config.toml
n_layer = 13
d_model = 64
n_head = 2
n_kv_head = 1
head_dim = 32
d_mlp = 192
vocab_size = 2417
activation = "swiglu"
norm = "rmsnorm"
norm_place = "pre"
norm_eps = 1e-05
positions = "rope"
rope_base = 10000.0
rope_fraction = 0.5
qk_norm = true
attn_scale = 0.177
bias = "none"
tie_embeddings = false
parallel_block = false
init = "uniform"
init_std_qkv = 0.047
init_std_o = 0.047
init_std_up = 0.047
init_std_down = 0.0
optimizer = "soap_variant"
lr = 0.00996
beta1 = 0.95
beta2 = 0.99
weight_decay = 0.035
lr_head = 0.0126
grad_clip = 1.0
warmup_steps = 132
schedule = "wsd"
decay_fraction = 0.881
decay_shape = "linear"
final_lr_fraction = 0.0
batch_tokens = 32768
seq_len = 512
doc_mask = true
train_tokens = 80970000
steps = 2472
dataset = "wikipedia_en"
Each number is 50 + 15 x the weight over the matrix's rms, rounded and kept within 0 to 99. Layers, rows and columns count from 0.

# layer 7 MLP down (transposed), 192x64, rms 0.23, rows 40-56, columns 0-63
24 25 58 53 51 44 62 39 57 60 61 59 15 56 58 68 58 39 71 49 56 39 65 50 66 66 40 85 49 25 39 63 54 63 54 44 52 53 42 58 60 41 66 58 51 80 42 39 19 49 71 59 61 47 36 50 50 30 49 70 60 50 40 67
59 56 62 41 32 65 33 24 72 74 62 52 22 49 49 67 28 62 52 45 56 48 40 39 58 66 58 33 68 63 45 50 48 38 68 62 12 60 54 56 62 17 25 69 61 45 61 63 21 65 55 53 54 59 59 25 62 55 56 38 55 58 49 57
26 44 87 55 68 60 59 49 33 38 45 26 44 45 31 56 58 70 44 40 52 36 63 44 57 61 60 44 38 70 61 75 34 36 60 79 14 58 31 64 76 30 59 40 56 41 51 32 25 38 74 68 73 40 55 52 57 61 65 70 54 60 77 28
30 36 36 41 48 57 42 45 16 50 64 32 32 49 63 57 41 39 62 22 46 45 10 34 67 63 26 49 80 49 32 38 40 42 40 42 84 31 10 38 59 51 50 64 55 46 30 38 45 72 52 88 47 31 61 32 54 60 48 62 63 56 57 52
40 71 39 62 35 52 72 50 43 32 42 53 80 51 44 38 65 30 59 54 37 53 35 35 70 66 45 65 39 32 56 71 48 57 59 89 07 53 54 70 70 79 25 73 55 60 30 21 60 46 61 39 58 43 37 32 73 44 66 60 46 45 51 48
61 62 47 58 72 56 65 62 45 33 50 77 44 87 54 13 59 47 46 62 43 37 50 76 60 42 67 78 99 46 31 53 52 57 36 60 86 59 29 51 38 61 46 50 76 38 47 67 65 66 69 48 38 59 53 73 29 34 33 74 48 31 81 72
83 46 58 57 65 49 76 75 54 42 49 42 41 57 48 50 67 67 12 18 60 59 39 57 49 51 59 51 46 61 46 85 50 42 44 28 69 24 61 47 66 43 55 29 64 48 42 54 52 61 30 39 63 63 38 68 39 37 38 36 67 45 77 44
67 27 56 59 53 48 51 30 64 57 52 77 44 67 60 44 44 49 53 45 64 36 67 28 77 51 41 28 70 55 63 45 54 44 57 79 55 66 64 40 76 65 67 40 29 40 45 50 57 55 35 30 20 54 41 40 08 50 51 37 51 48 63 53
58 45 49 43 50 46 50 38 17 60 61 51 59 56 46 60 78 37 78 53 45 49 49 64 54 35 43 83 43 32 54 56 67 37 59 62 71 69 36 54 44 55 29 45 62 43 25 33 55 30 45 23 38 68 48 49 46 32 36 50 42 32 54 45
39 73 40 52 62 48 10 33 54 56 59 38 22 58 62 81 64 82 67 35 45 50 87 57 54 42 35 37 33 52 57 57 40 53 51 58 59 40 51 47 70 36 51 64 74 51 31 27 85 48 27 59 57 43 50 50 67 67 33 50 62 32 42 37
54 34 39 64 47 33 64 86 85 39 53 68 41 58 42 50 46 46 59 57 88 59 54 95 46 46 50 61 44 68 36 50 39 22 43 63 61 53 63 57 50 40 46 53 67 41 58 41 55 64 81 54 52 55 41 63 70 22 59 69 64 40 56 74
70 18 46 57 40 56 52 40 58 49 61 56 41 53 57 65 20 54 51 45 26 29 35 51 59 18 11 62 59 39 64 53 59 40 63 58 29 46 46 38 74 42 57 45 36 24 33 76 47 56 50 54 55 35 69 52 39 43 39 70 58 63 61 40
73 55 48 77 40 38 56 66 30 26 69 51 28 63 51 47 53 62 29 56 64 43 56 36 71 70 48 72 35 27 55 45 49 43 35 29 74 48 42 50 54 31 50 39 59 56 57 25 78 67 83 55 53 70 50 66 49 14 67 65 48 49 34 55
27 22 64 49 39 44 67 36 62 69 43 65 59 67 76 42 40 23 27 46 72 52 55 35 39 81 53 22 35 60 54 54 49 58 29 55 42 48 42 39 64 35 46 38 56 83 39 38 63 37 47 65 44 39 64 71 44 51 18 58 38 38 40 74
41 58 62 55 48 37 46 37 48 74 51 40 63 38 71 63 57 47 43 50 52 81 74 39 30 69 53 38 38 42 63 57 38 40 39 17 45 60 36 56 60 37 45 82 43 65 36 28 46 42 41 54 26 54 56 33 45 67 36 39 71 46 40 56
27 67 71 60 26 27 56 70 40 82 41 51 46 79 44 34 58 56 71 47 40 75 52 48 60 61 76 51 62 77 58 36 54 38 39 50 26 51 54 69 38 39 61 49 51 28 51 32 26 53 24 47 54 55 55 60 56 71 48 40 56 46 42 22
45 60 34 66 44 39 69 40 52 44 56 36 42 40 36 67 19 46 45 71 61 46 66 56 63 63 53 14 30 47 65 37 47 53 69 38 46 45 79 65 51 45 42 74 63 45 31 69 56 41 68 33 56 49 46 38 42 49 30 32 55 66 39 15
# layer 7 MLP gate, 192x64, rms 0.242, rows 41-57, columns 0-63
38 52 42 60 69 60 39 71 85 38 56 59 74 63 44 22 57 56 51 44 59 53 75 73 44 69 23 56 48 45 65 33 52 43 20 49 66 61 48 57 53 52 69 68 52 31 14 61 65 35 46 34 50 66 77 75 43 66 44 60 55 54 19 63
40 45 78 43 40 40 59 84 43 37 39 35 42 99 80 39 77 33 49 57 69 59 49 51 34 49 79 75 18 49 45 41 31 35 50 32 43 38 48 36 25 51 54 56 65 47 54 49 37 57 41 51 46 63 38 38 73 33 62 58 44 63 39 50
44 54 85 53 62 79 58 52 63 44 32 40 59 69 47 74 48 53 50 51 49 42 56 41 43 64 51 78 65 51 40 27 64 85 54 48 30 40 54 67 40 41 53 36 49 97 58 67 37 38 60 36 28 61 51 49 64 60 41 59 51 58 46 46
34 41 55 77 63 52 34 55 61 41 51 55 42 65 62 33 58 29 41 55 49 55 75 55 60 51 41 48 47 70 55 32 73 47 53 34 38 52 46 41 83 32 48 54 41 80 52 50 82 41 28 84 18 46 26 64 44 69 53 45 59 60 25 31
52 63 37 42 75 42 49 38 40 46 91 62 51 82 48 44 42 54 58 42 90 59 68 36 50 65 26 70 31 50 55 55 34 45 71 71 52 25 36 72 32 27 37 37 52 71 40 41 49 75 36 67 47 34 51 45 56 67 58 21 28 66 35 57
58 55 51 61 35 55 37 49 31 48 59 55 22 42 68 29 49 32 61 33 67 55 52 51 65 39 23 30 23 36 33 43 54 51 52 61 36 51 59 70 56 26 78 44 82 69 61 82 52 54 64 55 32 50 40 46 45 68 73 34 56 41 50 69
51 59 79 36 25 62 46 37 65 31 47 77 63 39 33 36 58 30 61 61 39 57 46 52 42 54 18 62 63 30 45 62 68 76 36 31 55 78 52 42 54 66 72 45 63 56 54 62 51 16 32 53 64 61 40 17 40 38 53 73 25 62 57 44
41 62 53 40 66 48 56 38 54 51 37 21 47 85 71 44 81 51 50 53 44 58 37 44 34 69 43 60 59 47 33 46 47 39 40 53 47 59 49 42 70 42 58 33 63 80 41 61 46 62 63 34 32 53 43 54 37 46 41 50 45 71 50 42
36 47 82 56 11 81 41 56 50 57 61 62 22 65 18 42 36 50 49 66 41 43 58 15 63 49 37 37 47 34 52 28 42 39 60 87 10 59 26 64 59 28 51 67 39 53 41 53 65 38 33 39 44 48 25 44 65 67 52 49 28 65 29 41
20 78 54 38 58 47 50 42 55 64 38 58 45 42 34 64 29 66 51 76 62 47 62 66 69 55 66 50 56 25 52 47 32 71 68 73 30 47 31 40 59 51 31 59 57 74 54 52 49 40 79 33 35 62 30 68 70 70 69 34 18 63 44 51
30 53 52 47 48 66 35 50 59 53 44 50 69 54 28 38 48 49 57 54 55 27 65 46 31 65 67 53 41 88 18 30 45 59 47 44 51 55 58 28 35 22 43 61 66 41 72 45 38 57 49 68 39 63 52 52 52 24 50 34 45 52 56 56
54 68 32 51 38 38 35 26 48 31 72 28 73 22 47 43 25 52 72 20 46 73 76 42 49 47 50 69 36 40 48 51 81 72 71 27 63 59 43 50 49 34 76 14 76 48 64 63 49 60 36 31 38 39 37 52 69 64 78 54 22 52 27 45
56 63 65 60 44 27 43 25 58 57 47 77 60 55 52 57 68 50 39 22 27 73 55 70 35 51 39 79 34 62 61 27 51 52 65 33 19 54 23 44 71 29 53 59 43 42 47 44 14 41 35 46 52 61 52 44 41 47 31 40 39 13 43 54
61 58 87 25 35 42 41 58 59 86 45 72 57 47 56 36 46 31 60 27 43 72 66 55 30 41 40 56 36 44 64 39 44 60 39 20 61 36 47 47 62 34 62 56 34 47 40 77 52 35 42 60 41 50 38 36 59 47 48 39 53 65 45 83
43 57 81 70 64 81 52 75 59 66 48 45 26 55 59 31 67 43 42 63 46 51 55 50 44 66 47 62 48 48 58 25 31 50 78 61 38 71 57 29 44 50 33 16 60 40 43 17 57 29 65 66 44 33 26 87 55 67 43 11 37 26 43 17
50 11 47 34 72 67 30 49 55 42 45 54 42 44 57 33 70 45 51 13 52 57 37 49 38 50 23 64 45 50 47 34 51 34 69 44 54 44 43 21 59 32 80 43 26 62 52 49 41 52 52 46 38 80 50 56 40 52 33 75 52 53 63 33
68 65 77 45 40 42 58 57 75 53 32 60 56 58 48 67 32 14 52 66 35 58 67 47 51 24 46 50 57 52 39 66 61 35 56 32 53 33 54 32 48 59 67 29 61 58 51 49 79 54 12 46 38 39 67 50 67 45 50 50 63 46 24 28
# layer 7 MLP up, 192x64, rms 0.233, rows 41-57, columns 0-63
47 34 50 50 45 58 36 70 61 68 61 53 56 66 72 56 68 51 42 57 38 35 60 14 50 65 68 35 69 38 60 62 32 50 63 38 37 53 77 20 62 57 61 48 63 52 68 43 58 74 64 41 68 57 80 66 31 12 56 39 71 71 64 66
49 18 51 81 43 64 59 37 33 17 55 17 45 79 44 04 48 42 44 53 36 43 53 15 58 38 53 52 37 48 58 64 60 36 48 21 56 57 00 64 57 49 71 55 44 44 34 65 70 64 51 66 46 47 66 50 57 36 42 31 50 64 38 61
37 59 77 31 80 66 61 52 66 51 61 15 23 50 57 56 62 50 32 56 53 33 37 78 64 28 50 58 72 66 58 31 37 26 55 28 43 25 71 50 76 76 50 56 52 35 63 69 69 38 45 38 46 34 24 50 43 49 58 68 64 38 59 64
63 44 57 62 53 52 68 18 52 79 44 61 72 41 64 41 28 51 70 38 78 23 42 33 34 34 55 69 48 60 86 26 81 41 46 56 43 65 59 46 90 60 37 27 41 48 56 45 71 45 69 36 53 56 53 53 48 57 57 40 50 28 63 41
41 83 40 35 49 60 32 49 38 71 53 62 12 47 42 54 76 68 69 45 42 42 76 47 64 41 47 48 80 44 43 42 54 22 39 40 67 51 53 73 22 81 48 44 50 85 58 38 29 53 42 46 59 64 40 50 42 36 51 43 45 23 48 63
49 48 45 18 64 44 43 56 66 47 54 43 50 24 42 61 63 48 75 58 40 19 55 60 45 52 62 40 50 31 47 41 51 30 68 61 48 69 65 54 57 53 59 62 61 72 71 61 80 45 23 43 48 54 36 60 40 75 78 45 54 23 24 50
31 34 37 49 38 38 44 43 49 27 51 62 22 50 56 60 60 43 34 39 41 49 44 46 52 54 70 51 34 61 71 51 65 57 58 29 92 70 50 53 52 50 29 36 33 62 49 62 56 60 35 40 45 67 51 46 48 34 27 73 47 63 29 30
62 71 45 50 20 15 39 47 17 57 17 61 32 63 58 46 37 78 40 52 54 57 41 57 40 59 64 53 41 34 54 70 52 51 44 49 39 45 65 37 44 88 45 55 51 51 62 30 45 40 30 50 55 33 40 68 69 66 47 54 59 42 61 53
55 68 59 45 52 77 62 74 38 28 46 28 48 67 51 53 22 36 27 22 20 58 43 61 86 65 46 59 30 69 45 49 52 71 50 63 48 38 36 35 59 45 39 38 45 31 53 71 46 56 55 40 47 45 45 61 61 63 41 69 44 39 52 35
52 82 60 62 47 48 20 49 74 36 59 65 47 70 37 59 49 66 90 58 31 48 68 53 55 47 27 37 39 28 58 73 43 55 63 51 58 68 30 36 60 40 51 53 54 60 39 58 49 91 38 27 59 49 18 54 45 35 77 55 37 67 32 55
71 57 54 53 36 63 58 70 45 40 89 49 48 61 77 47 48 73 66 38 53 67 55 51 53 53 47 26 22 43 42 67 40 57 57 55 46 35 44 40 58 74 56 58 60 58 52 75 42 54 39 43 48 43 53 50 51 55 42 63 50 34 55 15
64 66 76 44 37 51 38 33 41 42 61 45 71 45 31 95 46 66 56 48 51 38 48 18 41 65 33 55 70 51 53 39 56 34 55 56 45 40 47 46 87 57 40 12 69 83 63 62 25 62 74 53 74 69 73 51 46 57 68 45 40 39 41 64
51 55 52 15 40 41 54 70 87 63 55 55 49 62 69 42 53 52 43 43 66 69 33 42 47 77 85 66 46 62 55 48 52 46 69 52 51 31 53 60 58 74 35 60 47 54 37 64 37 57 49 22 50 40 36 03 37 59 69 36 37 31 40 38
55 48 69 51 45 42 41 51 54 34 44 46 60 06 63 43 44 26 67 43 33 39 46 35 24 63 91 74 53 46 35 55 42 67 43 37 61 58 46 71 58 59 48 66 65 46 68 25 34 70 40 52 49 52 58 31 52 53 31 52 37 47 60 47
58 35 66 58 45 44 66 66 44 59 33 42 45 67 70 57 48 64 51 40 63 40 62 58 44 34 46 43 47 90 53 18 38 66 50 56 15 74 00 24 62 44 70 49 50 51 41 36 49 54 48 72 36 44 55 43 60 71 53 36 42 40 63 27
24 67 67 31 42 54 33 75 61 65 52 43 44 40 75 36 38 28 32 62 34 48 33 27 49 39 49 40 63 51 57 58 31 47 28 34 46 37 43 40 61 55 29 43 22 58 34 81 63 76 42 74 39 67 46 48 57 74 72 37 25 65 22 57
70 43 40 40 36 51 60 42 37 43 48 29 55 57 22 49 26 51 52 42 57 38 48 45 41 45 67 48 45 58 28 51 30 70 19 43 49 46 46 48 42 57 57 58 31 47 56 52 38 54 39 54 35 35 38 23 49 31 57 77 39 36 49 33